{
  "n_layer": 8,
  "d_model": 640,
  "n_head": 5,
  "n_kv_head": 1,
  "head_dim": 128,
  "d_mlp": 1728,
  "vocab_size": 16384,
  "activation": "swiglu",
  "norm": "rmsnorm",
  "norm_place": "pre",
  "norm_eps": 1e-05,
  "positions": "rope",
  "rope_base": 10000.0,
  "rope_fraction": 1.0,
  "qk_norm": false,
  "attn_scale": 0.0884,
  "bias": "none",
  "tie_embeddings": false,
  "parallel_block": false,
  "init": "normal",
  "init_std_qkv": 0.0141,
  "init_std_o": 0.00353,
  "init_std_up": 0.0141,
  "init_std_down": 0.00215,
  "optimizer": "soap_variant",
  "lr": 0.00149,
  "lr_mult_qkv": 0.5,
  "lr_mult_o": 1.03,
  "lr_mult_up": 0.96,
  "beta1": 0.95,
  "beta2": 0.95,
  "lr_head": 0.00571,
  "grad_clip": 1.0,
  "warmup_steps": 200,
  "schedule": "wsd",
  "decay_fraction": 0.64,
  "decay_shape": "linear",
  "final_lr_fraction": 0.0,
  "batch_tokens": 131072,
  "seq_len": 1024,
  "doc_mask": false,
  "train_tokens": 613300000,
  "steps": 4680,
  "dataset": "wikipedia_en"
}
Each number is 500 + 40 x the weight over its row's rms, rounded and kept within 0 to 999. Layers, rows and columns count from 0. Numbers have three digits each. The size before them is the row's rms in percent of the matrix's.

# layer 5 MLP down (transposed), 1728x640, rms 0.0559, rows 862-919, columns 160-239
102:527462504432542483505448472550491520516465523514460521585558493499510494466512499556444479500468493469488555492442490527547540508517411455545429468551489492521524432519440420535494472432500543428512547484498511461445533495461534470536500501
100:465403580516464497548518453593518490471542499553573460516509462497409466393550479478448480485442498548495525546518461485531511522491509479581401495486558468525472476504477503521514485429471489479504456573490516524503475481496446536499461550
100:534514522500534510491525493503425516494510582513452556531529452492456532430498547482439493519507485473410522525476537507557515441572481455585506468524489496463484513524450476549493512507450473522524489498523467517544449434557426462513460532
103:543500494542495525524557593472447509422528475408401527471528599557504471489469472535527492425470422560486541582454579438500486574514497468547535461487510469515531507489562417478508507559491467517509488527499474520476512521511483504463431473
097:499546494498487474495483542478508502489589509475462546538486487487501465537569498524501494545501491549522413507547462493426534500485471522547504439510517473504490547434487448460460430562488535484488502482486576426477461562501533504511568500
098:499523446611523537499477510474444532563525530480493492497525517511457482537477594446515513507527523513468545524469468498492494502459517500460529461518569510467504465460487532602482499513596448498513474532453507537501521438507410462478488432
099:471421554524475525493503481537519468480514497547628458482557558515505485483544526495476480513529482504503548518523446529420554553571467492566525485500495514525500441458491538455537454525505494492482494492521500458471470524527427540467470479
098:522542479546430446513449543546475540464463495529521496505522492572510499516542532484543463502506537473523542485461480454516479383524498553509500492529516450483527435549504540517533463484480455530465544468475476571458517470507508478446444548
107:530448522510502500420546490455497459528518512437538528475517514466505508516561456448485511544486567507467470533460401528510458454506455434537527544482520439525501484555444446498472515556517574610490534475498556479527496467522495509482503544
096:486530477515493522480545464539520515463527546462507503472554502571492553476523557510517532411528513509562564482466505529463448575551488460541509444445557531480480472455503505557506458457548486516429508459611553487473512463577424505519521441
102:548507466468492487501493481512478540511465436414527464546450422525516469489481493471539516547465429482517498512490487471522538538591590413515472511536460554437506458485501516530482452443457572518535391468508543470502507514551470510514507586
104:481533576539406467520548410475484505538526432435534642496496504469465538525456494496468488565557527379496482484567496505474478528462477460545510479535530508502534527470491479499540490470433488549466517517503548464558543465500459486482469558
100:436456550505450505485464513444532490433441501437505505546523483497547523535385545544487516503562520498513517432441428467501493486499512408547464487526480488561540441487516526528517497467539491483488469547536519468451481459530551403428537428
102:489518538487462486503507504484491511498596478507523472479455493572543457543538502538587500483466481447434496529523556497441424524478441497485483492537492497465545549497489533501560503517486487519567490400495529444472462539498481463509483467
102:490459467507525500502525466579551467508530427454490520500456478517579426534481487489503523536519541481561508525522566529536508482528525457416460536499532562455525478493493544497514528516469563493555468556490492477441478549469469577528482507
103:452504479543476478399491462491568485510508493509491439474453499529509590539532500519451479460510547551489484420485515452583586461503483484519507495490532451558457552438552485533528547438570481434519537533480438554485514466433464485501481570
097:564506475463490512493435463541467521465538450499493474546486530489512542522518418459454513509508477567541504502539486472510481538518504516436475529535515499548548544464518429491503485495491441508449488570443446476495492541522551502511433518
104:538528470511552486433504486470421503537501520542500545507521511501496456556490524549428572518552556466480474544526501500433537524468579479556470519499558583477537400528495442511462454442451492541534474519469492509544437467501502546464514484
101:432483473580550521514499559475460513495541511539540439487499464503525535516537525532471566513471450518495429507535451430471454478490466492526434531460485510504542471462502512520465585449523499523579460528530460536440493442554435499454479447
099:541461512521483516512446585465473495460485400476496450456469438444472460443559490441503561537534440546512623512439488534481440529551557513481500494499576451499510510446450468511472416446514499489411543524452433501516542536482475528471482530
099:515502489431487440443514549518490458522536468512517551514476525503486486497545505505557385498496582498567503520494503443490467485578510502525577523538526444447491528526485456508481458408440488504424486494462474446552455506523460495505479525
103:478487486450472445456549491438549462488502497430475474496458568458471473540498447528447475548519491595504522474498531476459516491537471498493532473466474506555438510536511538481498552578458516482496576446523450515522496552506553489548503527
100:462429540435483513551496505533492515524475512481513628531528435526550426484411549533498423480556520496545503573492477507502586504455473470503462535488507543502455500490438535434542515497472576543510467498470560440538472521529438473442530457
099:491505525491491505488422496474402552480490432450524536508467506515469435471498545442537526571478505511473549499529569507455557518493483473438536502523531507455508561547593539553506494458521550519481471469537546505533481552498436537526449478
104:523496527531469545486543519440518483482525444503479517509498438474558505511554520551406533554462513492483544408499482523534487541512479549510458527507492537478542487445491550483495520439485522439527458493502478530460531436461467452444446531
088:502494519518488490484504530548540513542544543484484536486531526428484492519463494600488477505524410473522463516445551479509562555523393548512470512493525488516514408503549507450525546594482532500533480473436481467428491442512478457528506470
098:567499592430485520500529514558554457407471562518506492493484557509562436431505550484448436544517436472514501511528492435463493426565503530453515517525509521550514513462527505470444452495489521494519501525547445535499544540430480515547534473
101:482451509460375444499469543483563519458517421490496451424511546492480452556470535524513536471539427492487464487465554395485426557429523497424493513472465412570544540606551481475484519563461511508522460481540487444531539425600557503484517430
097:547548514494486413426506530514533472541531489542511430491511494451483483500449456483560418517568427522516540568525505496488548513515552537572453443527475500515515512448476405565493506583490509515473437521493530519540464446463515446456506493
100:474524457574477550464500516520501494518488564517547489495529494526516549513494535546572481540451541484564473473498476531477511479455459444484613532538596497514485507484479444490531534491540425450520522536494571481548392536535490503379502541
102:544547570592488418523454477508474532453469485502479498473452515470513474471521507469466527506463497491461486449534519508480452498518514556544492566483480514520550481511565524523515530487541423474479478555478514451523563537475554370538439478
102:471562542459495518564484424464522434459470480487445496433488607442449530468508504524498481452579534461529500506428539463503500437498530528494465477450561527579440477546494500495530456492524527491478511434522503478490407523456541502502555453
099:457491457528528532529527528581439469538546512488495511561437525553449447516472529457548515558468461533518505525523506451438439459551487505507466551521462540460536533479449524510518513513547505520535457545471490513480502539559501554509480534
101:607504475497570468559568446422500549544445585520496465500434543527457501500507559561479462489505533444454433516529487511513563465517443473515449410521504481498553495501514493534535535495502488515446494476545500481488460476534527529515467536
102:513522508486476529514537483519499455444468492471448484395513478533543525461573489453483548478469496497438486533598456504478474566499467472535562488505545536508475490486560550499533457598533505526502478478596499506493562569501466531504542473
097:458492495542504527506532477539504520550457449452513518472499483407487502498543565605521535520483610477510473483524572432508527430534436504469482554468507520526555472533524471461535495474477506489539543474428538478481566504444463464531516509
101:461523481500532520465481464538552546591541469518564558471543540592513469504565474444507483529498445453527489461508511512426503565530501481460538514507472562370477432451487498584545453558454485461544545490454481483490502491448522474441483488
106:465496465505522536477477516525545517511461538456509454453483494532492465430528484439426448503435536513500516536522481587506542545479526586494466478511514496524496440538497545468535496510505498533570574465542490551529486567577527559505589442
105:507529408445492518543514490561580515408545463532429496417461542578485524438484552414521490487480533439504513487557479449574484483479617523432505421535500429453514474557535499529542444512465555516463473517548516537483462509475528504529445485
101:534492513522472457465481486524575479437541411458552468499435526507506498485486443515509536520548469536521556512482530542532486487535499540521574475507525492533510527480578559510551484484508488551476560499516480544472457545485491516542444533
103:460448487432550441499467564439458509524557505496529464535479532450486518551548504450469500482485509563503516518466467471476488506519555487520501518422503402490458466534514487473549539527485516496457509409578478518599618452526513472451498506
102:496586462578519521606495472466481480466463539459522481468490529550481512490487483537512510480465431508464478465511536558482510494544524462495534510551488523557495538484501556443498553487459432530530473531536576556397566508478545500574549471
098:429540561513525459469496470426507465512511473502512514543437522505473512530535482522501499499511497517542507504504502442497497488532523494557375469416461562512486525561509496562429551539487512553514455490501476474448468453506535512505508506
104:494557541497463487587508537544494424460519505521444444551476593441537593476573521496526493494531498469528528474432485509532444482540454468512476512580549446461461506506491495542499515486533523462455477566484530477542529540508509552550507475
102:451537593488514440494509499430513520564490477474581531538464461535462516447433445501507528520541433531583494510506461515488568509469505551578598499515543473538477459553465493461467484575495489471551539514506475492530447409562484452554489521
097:412513553555521499499476485535488513504544451511529502485467520435504507572522510490560519513527465522560514482505488506515544538565568467523531403526469468479502465578482556569541497503506525506488475512492455518494558553534502497486478547
098:445498495588502513461552506538529505519497453458464490538474469474562566454537388597518442497441492521534461543464522507510560512518520479520518579502474476526445452550521508488434482560497475532581486417506424502508446504492516557547470468
099:477561506472467528469448501513563585494517469472498472477503539536520479487457456497540504475407471501557481523578543467517583551555557455463457484506506521519464516501511473569435555492502573460553483408426524535545544562499533492549501528
098:477459466546524513556441510483462463508583490455500523470508480468553529454521593482422546501498541420551494490528492569541529578498462557501517537499537533497550486483480490481570493505580461496449444517504472509519484449483436397459488477
099:501538531517494538455524470516461453507506469468538499512445552446468566490574588469521519388521481551492429501541566503458477442503525487535510489494573565461586519510453542470469449551475468451510480479416513490509475504550515460503576517
097:518441555499487510518476502556494522467518436508456555538455445533527493469459450536507508488504460477465486527386514453513526522535544472426503604506492508541505503524506506513550524557455444554534468510516411492543463514504485503552420545
099:399523515519500517507482522508523372531508477512504463459562498429481502483515539459446512550482440509503473521529446472511578497515443510474515434511532500514460490470498494505448489472518502472508499502515465496449496483470494445553488465
099:522540540487515496424463530537543466479507474518503491490525476520511461480542571553431491407428524476533509451484520506494498559544505432480543586522472503567462558446464446478495488503420505461467510461471563505482446545411412499476508472
101:458529529447529527507531557499454519530486403479491407587546531523504490578469451513466533411510458467402525514445568460563451478486462483500524501540494505471517491533583463512472536486449501500497524494476416519506515450477516532469511457
099:471493480464502471503557562527538552444443418598569534449414477521515493502532512552546528460536448525521492549488487534514466496537551477495430484486471499527504470559508491497556472528476536397503509531455484498492384538496510564427466467
100:515453466468420486528463503459465492509495504520517505474500488514539514418543453499527445455495563483386430551520528555506415471487461576430470378487528434477513487479500529518489441549413448430463484487612484447500539507488434480526460503
104:532475458545512537444501529544527552436514512440492500507505468505497506560498528443534490411495431527471491497504548533520530479524523523435468463508536490490507580472470552498508449509447469511466476464528544552482467573485428497515485538
103:527458386515515529451540518549497492476502390527528510485505456512506459473549496438494484490580547510512540495471553494547457454605473486493557487446517434516515508486531582370428506506434496470515510495516500562533481546466519519449511483
# layer 5 MLP gate, 1728x640, rms 0.0548, rows 863-920, columns 160-239
100:478476506539550518535499494563433526486464534543446585501401469488530464498519522563479508506490430486508502542490452506497502480438490499393491512531492501424449507463466483480517493579512495454520440476505512474505503491454454520539443441
100:500520454422479427563476457489493539504482479509508574461582479563465478480484515479527469500489481532504517492493561453463514502489492541445540503450526491546544491530532496544522470486517489554504475604471433453468455489426452516494500544
105:469449533459500495550541437480495519502547491510495439491548467494446467463570543493509531469479492516428420567480509534537521580526478523583509492511496533540550506579490477490459484476491465592515487477555458518518503468553528541557497515
097:553484501485560485502501446530444477525424454528458537499500509508529492451476499471514441493466502499468522491475472536499483526528440493444511490481543517548515474503468501552507463556509483548579513499420515551565468436580501537468473483
093:594513492527456463494526515524479571527483535461497531507495491380443477514475492529514425486525454579477542459529532449511516562557516483548532504479537426466479569543477510473501530538518527503456445483440509530518554457488447479521505478
092:479543511505551574597500567569514496426529492468489529444458488508498474498526485478432523479505469578406474527540496485512508472486519533484512490496433542468516522538456480446527487511570461480498524519510547559541418528504490502505525590
103:420477516534493494454509548541424520497453478479527556565502477492484560505509501547460499497475546545507576496429503484449436441512485496544491538560563485484486504496501448528498553486494519516435534501492499539427440455559500484437448492
100:435572461531430580505517443510492562546450549492499536501481535485476456529509442424506533514530443536492497473530464579464520511499512453506477434488523516553443502492438527579495514513600451500530488509565473488532546510493487516481467519
092:526462596531440544510513515462481521477507521490461596535443548487460455503440483471556514505493538490538481445526502482535504480575488468561469419521454441576483516498466523411490542474552552539414461446581489547504513509536537471505536501
110:479493414518503463471449443469515487508516519548464460564501484530405466516578500527494539471444449493486508502616457596491488448582558564536515463597509524521568589491564534537515489476459600538485506517498558520473512533502500498536490438
109:485447460508460518478534501430429423563501430479456481462491421519531451543484499508511491534466465509486510474542509489471451511488447523412566477520564549485437568492487527472500516553542547486463535485525484611441530504440535502494479485
097:445556461538438454505404509541469536478504425574559516452514499548512490497552564534559492489465550526512454566438462489480446509422499455428477494541509490505517505490525579447499515536468503478539475563509556442456530501511501540480537448
097:494510459608506555540512530503556527505487468478477445529559532452508438518494483562577523469576478550529511451485527452513587527478509530467565509495445549502507518467549491477511579519486541475479581495508502514531488423444507470516444552
100:577464473449515471499525487500464478475497498570532475507493470583464475440442556500537455513498501495499491560486433481468459486450525470500490567592484391562545497436478421455546433531474587558509499458456526532505474523483480424505477491
102:493507508532567509531505494476489523469466447505526521506490493502571511520463511460458467488470555516519477500511473518494501421537469477460485493567485461495477475425568506509533582488496503542477482428464483488470408469529525514512511557
096:498523515505508494510448456510495453469447474521488493507475475471505555512523545479456481512532518556574550434456468526423496459468546465469519553477475474508527535490461429470422539513507532559453487572466465481529540457551515475540577512
103:481403402523505431463535589590457486531588647425454527468441476421506518583543492531572452444437515497466471525506532477493513458498492424514511564536457461482524571495525525499514508428477509508509528504573586515531469446540482483481530529
099:485493480595485464528495480475469498504469471553435464563576528456507464514496565534492545514460558545502449448486568516573524520463442530484400548492514470496523461516445461556496558455485504504548472494592532583482514492430554517561519439
096:480448492548545552507496563427517473546475488515496581557506499512519535550512585558447476557478526481567499500521484478529476554468476544435524476519475511448523492497495501434535504468449517534502524531505424538463488508477528464454537515
105:432447535586503511544494516486535471559516462537493522538451466490510466512508546404550501496446529539520581505447501487504462477576522551530614550547468601508517530509582482527538521468562446559474440487511513494497544491519491478478527479
099:505488486498415491492547532518520526581454524465545471571562526495542490544526475536566512482560467543496495504575509541519594536547456578530576468468525471510502555425542466543488490473461466493465506439451569493554539479538490480501545570
094:513460482498468536501419519474496462479462476517552518546538437501524456519522502484486432495594472474512507572504521464465469526539559486535565533535532438415484478515514493526499503518450444540552480489544506494462456564472512532450536521
099:468490583456483480434442447534501501492542526594509512449562553520453534506511470560502433500522447470491428563526495534543488487573464511497547564460462528484476464552513481521478468637388525513541434495470454479552544441541480512508499566
102:487492438433475475501543545479435557515498479413587475558548472379597504484513535554443522500510512499538482423556512423458424611500442485523510502499481523536487456477520496472426519531504496520448545447528426559556502503436538478474468481
103:458478462553415490440418573497468528527557454537544441503492506525478478555541495517470451498453544546503446483532547568460536485511482437498529488494582461505514526465477571549497535535512485474472496461554538476555471493508481543499478465
097:513458572553485532565515522432499562494487521556435475548388458467485482465589523480445510525515506405548483541457461534598502455511469443439511501487517471460474549474454488543548510424558434499472519435476480458502536486506502445505482432
103:515489517514509457537535468479469510549499499522521463524467582522520521474486495456573516510564504486430489513507560517481475489459540464463581516533529532514565518507444400477515477532545467488509517526533520431493511429510452543508468450
101:498461462509573515529523512491507543485522465439433479451578525485528506533461520554495564449430480493491507394449541470506545532517522442515480449470487513453472435513522466493499507528528476523543508478472465481496541483447561386474495496
098:521537491465488478396535470613538413495480566533492509480458448524489514536507493538482464457517550473468451540465481430500505606517522576559520425530563528528552538372490505467416475555486543511480499497503504501551463571479479441578544470
101:506434545488470521439548452468545569387556531556509486530523478586451443514473508527538493463449505525455452489555446464487487538495480481496510517476497443450537534536475541466502471457548482599401548556495517494472417571516490464486462505
102:460496580491486443533460564563503506430455576575550568472484465489556408530482477486541500495397386496491484506448533506445523537548472464478507533520518485516516518388506534416475537539443546507465557516469496487463507524530514505520478482
097:447501547529573475420447540520517462524486524514528536461447491464468499498496548452495547492544436435513514428450475585513498502531513469592500528529541464432484465476508566468508459490429502576397542490580471457500525459534494534490549428
101:483548446449527446550596565582514450505529470474486463543512455528485480459490489509434496460499476475510512460523473521464554519486589535496509510513474425565503454545525483493525506531515538477515606512532507535489423489494473581469484520
102:483451560508519526458443464486479482585496475521457510479476530490466434609438562424560433436417491469518500509555510548481505463550516471490502519552474545472485456552506504470450544548561535467465593482467525436454438480475531533557500527
098:505487496486458503497500523517538487500551426535486509536534491362553462469490553526443522473528519519526541456559589537473556533526485433534513512457559538466582450460473472473555486442493436504476509514425500528560433504541496420491459444
102:488486557528517460497487494522558488497506497474427496511527465469528411449439487453492502439453455512468492504458490540560487469442477528537537516540528511462436468484440521460435485556441422520487518477525506560539488495545482565390494494
102:583468567525487495510495499505481514527461497477552568520558478504494504504539506503490498483512506402496510478485506472493407449509464500531510480521466517481532479472464464495537529473507522474532509467523562618447391534513490566510474525
106:545519421570446545426464397526512487507480513453472559465458504526529562428539500535472502568492498539558470480491451511525474526538497499433525498477535524535459500482542466512440543463461538500517443544505453488527500477464578491478418429
103:594473477532505449416473494515472527511520498494488457545458467440501491527587576511568574563494512490523552513521467452496461508529466488550526435554499464526470472595477499470508532499538531563522431426427476556496466536472492451481430509
103:443543570482423533518510464543465576489507512538542464466471496506528479532452519468531448537555521519427466531417461525540499496436503475553502580489497490496533561540549485502557486494528526468540515558536468499529421487536501553580451524
101:519538564546509535563563537474402494502448518506508474511500509561457462479490564462552392491425452575486542482526438553490420553507514487417472419432555510553532515463475557436444498507473514503484558543549445496500558467504524406536546514
100:502490523461466484532483515522519608503546465495481485475508488531504532497446479541435493495461540475537526513562468476489516514519481455485520494552510552584503535439609513421489522468477541474450507492538509510473451466499499541439478535
103:446433480487469510503515492445412465513529529461482521476461534535578522558491487574504508505460524481509513579451503490450446456462542522501494552476477458489511457515534474501459471503570530541513514552444507514503473577518485505483535515
100:539527496533546442502449522491426479547573500508546493498498435506520528485512475464505528503450518555537458480564470482483510517517514424482497521434514485491488528512524489439520502388481465489540546513476558508505516502537480572538443492
093:487564455484514513427559533507510497473438539447568534516485545530541428542487504447474534502491425512493515469537474504490511514472526564484470504520540569537485562469568484511500517492508460494483436509483543456506428462514518564528506505
101:471445443473416519460462414473394487455517521510476486449559494499448515439464480444487522445528462484468448562549444515497514530412508494507491552581426441489464503424536527520526549579492481501412491529564446546484522451470461451527517555
100:499462449472455544482459508500523502513470480527560534611574531523437578455520510469483541533481518538446531496537516533526517508575472470554471499537516592495515512509496539521496619458510513482481556510429600477612424457490451484536519447
096:486469476546435589497507540512454522488488465514516460499517482449503405414423497473466499459430546567489555487520482540464445532558499577517501505506433395536461474506517456427452514544466540488450497502515512520544534479506525554499481476
098:465531478464515440549427547491536529594505502531534563552523510567550501437546436459524508510527472510473474492608535388491478582507496513497457493550544529539576503504543467485443532479506505475497417568500480482556445448521531471520448493
095:489542449531462513465565520480545474521577546426551482482591446453560460490466558541525448514507555478425516559574543551481530440529483471553437441498543524480465455444547472521498519515454509492477514449481508571438464490488449546482530527
100:510535477571441484417495450475484485485591485481524515501435490543527500512583492518540508488497480497501487397513464628489524535487519528483531528494499466501488488470516415431452474448592562479539459488574564583486520478506469515512502546
101:505485501468493520563485551456536488482474539593485491500554521510536465465511497497456560499570508447484461487604483446529484524485535573499496511478494467497476445493494529520431511517443514461483510509493463466477515491501435404508433454
106:555515480527533491524439505461481441522511516525462432518556482496512423547523535485500574515472499482530488563478514540537517498574506432476547450539467576466469481484469474613544532420516526488513552498521486460524458515410489497446419530
100:483531559535511499570519493452542476526470512499529459576481479565521525503477494447512438473468502434459558481475599463490524556531447508477550569487527470486545442404554505529513505519495493450522502523463443523544509537514433504560499458
102:502489558480519509541535507586499407508513514457549509532531495501588504521498516405480467441500551579492516488443446521494551511493450486485532435459516459577517441546470537529517498420475507585518468469436507524522556503496523483464515508
105:451533488538457512536583467532499474512472514543483526473528452529466520476537490502461494549496507464536576510500551483580518485520583452527514550514445492508469491509511513484452489496567505535559503439486466437491453484546530518494514501
104:512512481497526523512380463523467500474484548536552462607472488511542613474492482492461505486449521425426539501497432485515515557511408432519494513555545511443522466488524529515516489510463495471438500537543503585401427497513502470449500474
100:493462471468438524509509510504486530536502539556486551464434498459588584597564580572534493522473483480485516557499534519471453515507512476439562573534502474479480500499568480486501501549411449476472495503579434501448504513440516497506532460
# layer 5 MLP up, 1728x640, rms 0.0562, rows 863-919, columns 160-239
101:456455522509498546415450480426516490533535458505497496457518501533497475486553446501496503492452538481472554459498500492581532551571491561493559515450478484492515526517425561523474513513539504565547497490506584444522555455549438487535576542
100:512540470483467516472543484502532439417491494477494530503538496468440524480512460549491550557501479473540416535637488532502500509535432478517505507507517490505504445556515551522536520519543416511487514466435518463525634437481564465525604507
100:501563508452496444414489530488478498397493529504543477528486489450495451582468504519460494492526544543479493400497471524474562502520426440482438493482454470475517500490534501461481451495496540462502483482603510528507449507498495433529549467
099:476496476464482569479503492459513460516513485495563527587561441470550507456520526482465507526519512457506518494472481531541515476499474548514485462557481511481475496557438524458491485494467490516469473528429550430501562501401480469434445516
094:559562481546482538574411516477512456490512476469513489458485430486557482540497566460455466482454494474525458493480424524585545469545491570506500504539558503456532470504497499556504487551597517522526487488438416495446497447489453494424389448
097:498512510466568574490482484501519447504443480449545497499517525497547492460527516501513571430492545522558521515510451542540505518486458521520503464539423460521554502422495574536476499446568482484513448477522534520413522511504545441506475501
099:436499499503465442550473459537514546463479550560494483482504518468550498548500538559465508541576497494563524466543518513533585502543484540475469495503498447552506461536445504510499509510486520521476513552522495547527547498464490496456441494
098:433466528497467454523487538502514444497538519494538503530554472509501435495461540460574462532509560515426541499507453492523478430503519534546487506537492445516513499482511466532547507508511505489522545377488532485493405486489521505504525518
094:516468474474479497481562474512497512498590509476512438519536508532412510450556505437483457508561438451503525534483483556514453521470502512484460465521533549486523458505499433549530468542459430435488407536460484560443512510483435515519415468
103:515466413594481425491501534480458528446475460467457467519480456472429506544520476565590438414473457512429530486493532509531510522530468487510508570452491492441550441499505460525538452443503472492525438514560507490493538529485471479469574519
099:498449530534502452476468498517512501483495531386479570462521464468486504491423488507511544458477482497466484483485532540555497571466435510458534527592465512507516506498542495480444474471516512516461548442557448489572522531473516519528527510
099:485490518472537494593398483529474432494552510480487530477521434450526494526467528511474577514478474517471504540450471453515448508566553480462537418548504465548522527461497483515562516585508513528461465426501446477548464443472500543590503527
103:506498479501519517502564486512511547517540460456439481478532493545502399493450493496533435448488583538508550516445486542541465511573460518520448460547519482566582584384532501527426562513529470546484502476520509514454558448454440505448491516
100:551462500508517496578513527487424525480487415501509475582444425535568447535504561494525454515496510535561494464484549475505529460494525428475562533512508454537564522507478493447547453600537491540533540528447501465458477622493522534489529469
104:576487487541524482503439433507515478542455488529477561497445488532491506473460535506472458513491444491491512456554494464526548503484479447491484535495482486548401510519453497489451508468476509506503480535567416458446557442492528430434455516
091:490500431542477576470439473536512387508437472471513503493450488477600525442492543535515529541539473490562553480519467449509497493438567478544460491479512496444486519448518500469455497480486540522519560532510521505510537503459537492584488452
099:509559523488581530503465421453525520521486523506515490494594451592537485484415532493509607510564503553438476470529504500406409528491571433510496534505489525526500438477480430540519520497545474466483441505509516523420513473546489481539446469
100:432452438523483478456454479356459591525417531498524440447516516444481509515569490450507518511487499415571428479525529528482502588447516561505516447490491470513517519510517555496542542485539434483496473518440570494476511487471566470509513489
098:500448505518536457592418479487485489407453492544509476525524535611440508522507463466481484566522562445555498523497533485462550504496527466489529475455512518424588555469524564552451424437518441483496564444543524484556444428505490596468579442
104:520525537528487504478544587515528514501460507505440473520522557520528499473526432516538520541476529455549568552467551468457469531581516435482527552479454541367503581498535475440498544461526480460498470539409480453575488517441469426512560506
099:418493537489500535517473513532450525473486562463540530502512523432411578436487533583548559561428425521485538518508509473557456568478526527523523502484485444464506545532447493428464539538409518492520484496559510480519544594515508570463440494
098:540440453477518471510578528498531564549501483515485495538423395450500494517481448518499563452448527504592477502472543515504510548542446542481519556468509549409513460437559495494525484495507501495435511499558421444502423569467511480453545500
100:436487437604487513506438551465456521521511518467538502411483515478514455461568515496434508530551538476557492475542535458503540564517464428520548552502445544435526471440422475481578572473468458545536493545459491485582492508528493520467518479
102:538473514534484524485532509464497555531442484504492508504549496499501563479515598437451488482480454560548515466467511537504530550482521473558553593558425471506484509472391596429538462490517490493537446495500519571494552490470446495454445467
096:504457517526527563499538505531521480538495486479475512505456573500545479503492489411457450495466514461443507520556466527506525493520515540510490571541440523490510507578536451469486535449462432575454509609519499573445453502471470468543522566
092:448524510442483458481476442483548478483439416495428481470541517502562459408573551499428471517493486507509518448499513498529572510528423523522474499461503552462468568510439527521496488438458540546519500431442560474564534485492485459505495571
101:489509441483491466531477501510469478539465518485437549583536514507518555463522605488503509499512564449449490541503544496484492511423488461510589529485497465439522538483574491505519555492431513491512537506456568375499569513464507487517439485
100:514511556504513478500436519490501482499489445484541552467512522452511489568499519526476477522540468500489553472518464478502422530493516484519464416440528563454471464498563531434527499478554470500484535534496502575465502472462443516481627538
098:508454556473450509467443568469427481504503478533497499473429472514562566499554487548428493504447490567488542528544458525524482381497491571511462475441440491542536458570584461493523463535532523449561542564512519468498509470454515469397546493
105:422496519531480529502578476475466473487518468536500398483442488608474477481524479507448594480519547433448425484421532495494508480436474516453535432514516533515508486490543588439508543467522456518538449566562502486518449512438525437495532556
102:485499587414545506524485491444513493542505514407514438536445593431558471568506484441404455502482502501582523510466472524524542504477515400439515524491515423489509518491458446490478456481502523514484492419481439520577480518396487502496445457
098:538452529545503455505488467506511516528558471460477452588473465510516499404469500473554510533578510470485538516538494574491509451589458443512569531519480587552477545462427472488508487512503484550483556494550473530489507415444538475476563478
101:467445495512451509491445438448470538544498514480401450514539521524575507553473418531461433432490524517481494544533476495483457548505516468595510496438586538567499499481532470432458548498519485434494469510532526524542520516522473512533518459
103:502542496575464498531499490432476500495559476460493528469503464470594491503492507547499533540492520513522512456428490482558536449466486463476436518502542597429376483494521463524527496546552567453523493471560482511472517549474473527571493515
096:543478506499459527483436494456463528522540552493596417526529572465554527528508509464430480475515470510491493537516499487557472506468454491472535502484583559518455592404517485536484503507527547531512523575529495477527564566455496483534554416
099:557412534553407542561483527528535515567482547490558507485480512562555467493503520452425476565546479505519476499464470470533490571446485422491477485422514542478455472458548524537491524561484540513463471496513501515510551532490570525496438551
106:463599499484457472505532505506479473515485525558490438482475482531486492408514555473462531435502442541464545490504486482467535489487456508482535512511566377505477532553516492526493540499483468562523571511526550459495459540532533486493561522
104:550489545459505466584548434470558433479514584516495512484500487512476474426549578472513527550407463444530529575511501485547536516531554516494502433560509515509481490559447514532586510457480413502509555526477480563522483552501462457521484544
102:624533518458486492426487519537470469460441453425505457536526459422403509447506429416478491562523468511447551488478567505472519535463549534481553453462500506498588519499478479479497610423606558513410490478485542507508478515469488522485544491
104:525526486513516515479491590442423522436522466516532461496534456470522494513561539557518475448457505527583528465504515446493558488477566581447437559498509469532423504553502472504526548489531535544482456468481534489552585517495491505551451464
104:442508487468514487475558484578495528455486514414537478444508501538479485515515533518475441460477526457551532477530497485495438489484481456461482429524472506489573527467540529497501489492491511510494519528495595478588550424525473511557518506
097:512518502544491553547465525542495482498518481496505494538518482509444465510594479473555515532534437497468557503458488437548508469502480531496499503586500496434532568486490474540522516512475461508510530471477458530499437571461434448521542474
102:528587596511446474481448512534504487532416524460516464575474503430569535482506495527533486490522511488483510549495424518505525453465487495481508464494493451566493551462509471445549564417473472489512459534505462506561538494505528548500512499
099:499494554426528548535529512424564492605429575527434550485523444448452489540454533538515524538525532469434457486554482519503466476487514513520461477585467499513493461508531499501512525476552497463435503507520507503451474510397514475520448425
091:505475429486516489515541525541422457463510521547423508455474542557512484505469425485484542561525548575459519463508485530478501503513498482470478474562490523516483508529506439528544542478500497479489455484424441536557489468558516457514468546
096:498461560534519444545507508470547438505541543573525528426496436503551534507491515471513488496445496462493430513567594604585501464438474544500489523483426554514506503490497522472473519520536498554570498535555514462500550519507571422544517560
101:481517459461463533512492493519538497516533499513403460527520488431477457448467571515550514512505496537470519566477466470525554474553517523501518549595540468501449482574504478492433585500481543500498493485412437489488499541507507489482517438
100:443544502567517475494515497511491499550542461495478562475484454519550491557499434507484607473496496464456483463448534454540493587497494500439500490514516489452527502410448529431464525484511585499445519450569542452541476531446536466541469457
101:506519523470535523498445478536535542464524489514532503472525531567545495497496478521461546457500519511492469515518565446530452466466510477453480540490494493527540525539459447514450458505561522473441459484455469487462434522538476518439529485
099:533555467456488486474528442526445457528482511530491485502553477481494491413488528555538470515521540487503536506496571475484518483537482522466503457517504513453467472505484449479512561484431387510475533469456503557498398494455466487468518519
103:520448490497454583549493474511497572513507550468528501466495508468454530518434539552475487533548474510571521564518453508530433564495488452497484568518461504408511537467503574522566574441499500497487515505470441525482439438414451506509573420
094:507464464552457613534525485455569488508451483551454596557499551478542496509577555492559523527397492486462477494477546483499540562497516499464503471492518585549509456476423500459472484527519498510472541550414486518499466490514431525521449540
102:427469493443584516466476525535459529502526552485597522454445468443463527593548460589512455460406518558503476501514488491441449463551511515529533508557518567449464535468480519478398489463494456417534496509584527565526541521509447592547533497
102:492526404468512440478458467525487556486467534478512551526494460507562441524535508513432525449538521503526510391447499525524486554445445472495470487454530556445520448499430481512499512470453574451529539527461447433487497510484488487413487552
098:440515580487541494529482519527491496496452514470506544498501475491516504507546488431458439465572585547523490510504441502411515528464468529525508531581509464529475476518493553484553560442575510543504520554448598551520432471510577530470479571
101:582476468550559498510558445499457469450473552430556513534507563496543486432541466495560566503515439397535465502524440502507541491504493442520565470464529389485521521534412446573480512537504580549569459520472497539479600543580438571520576531
101:464471469452498498519454553481523459415394453436488476468477477465497517449522521504454453490522425513432514476507466597359512496473586477559508500509469506540550544472453490614537432512442435494502550524539524556527557550495468502509497500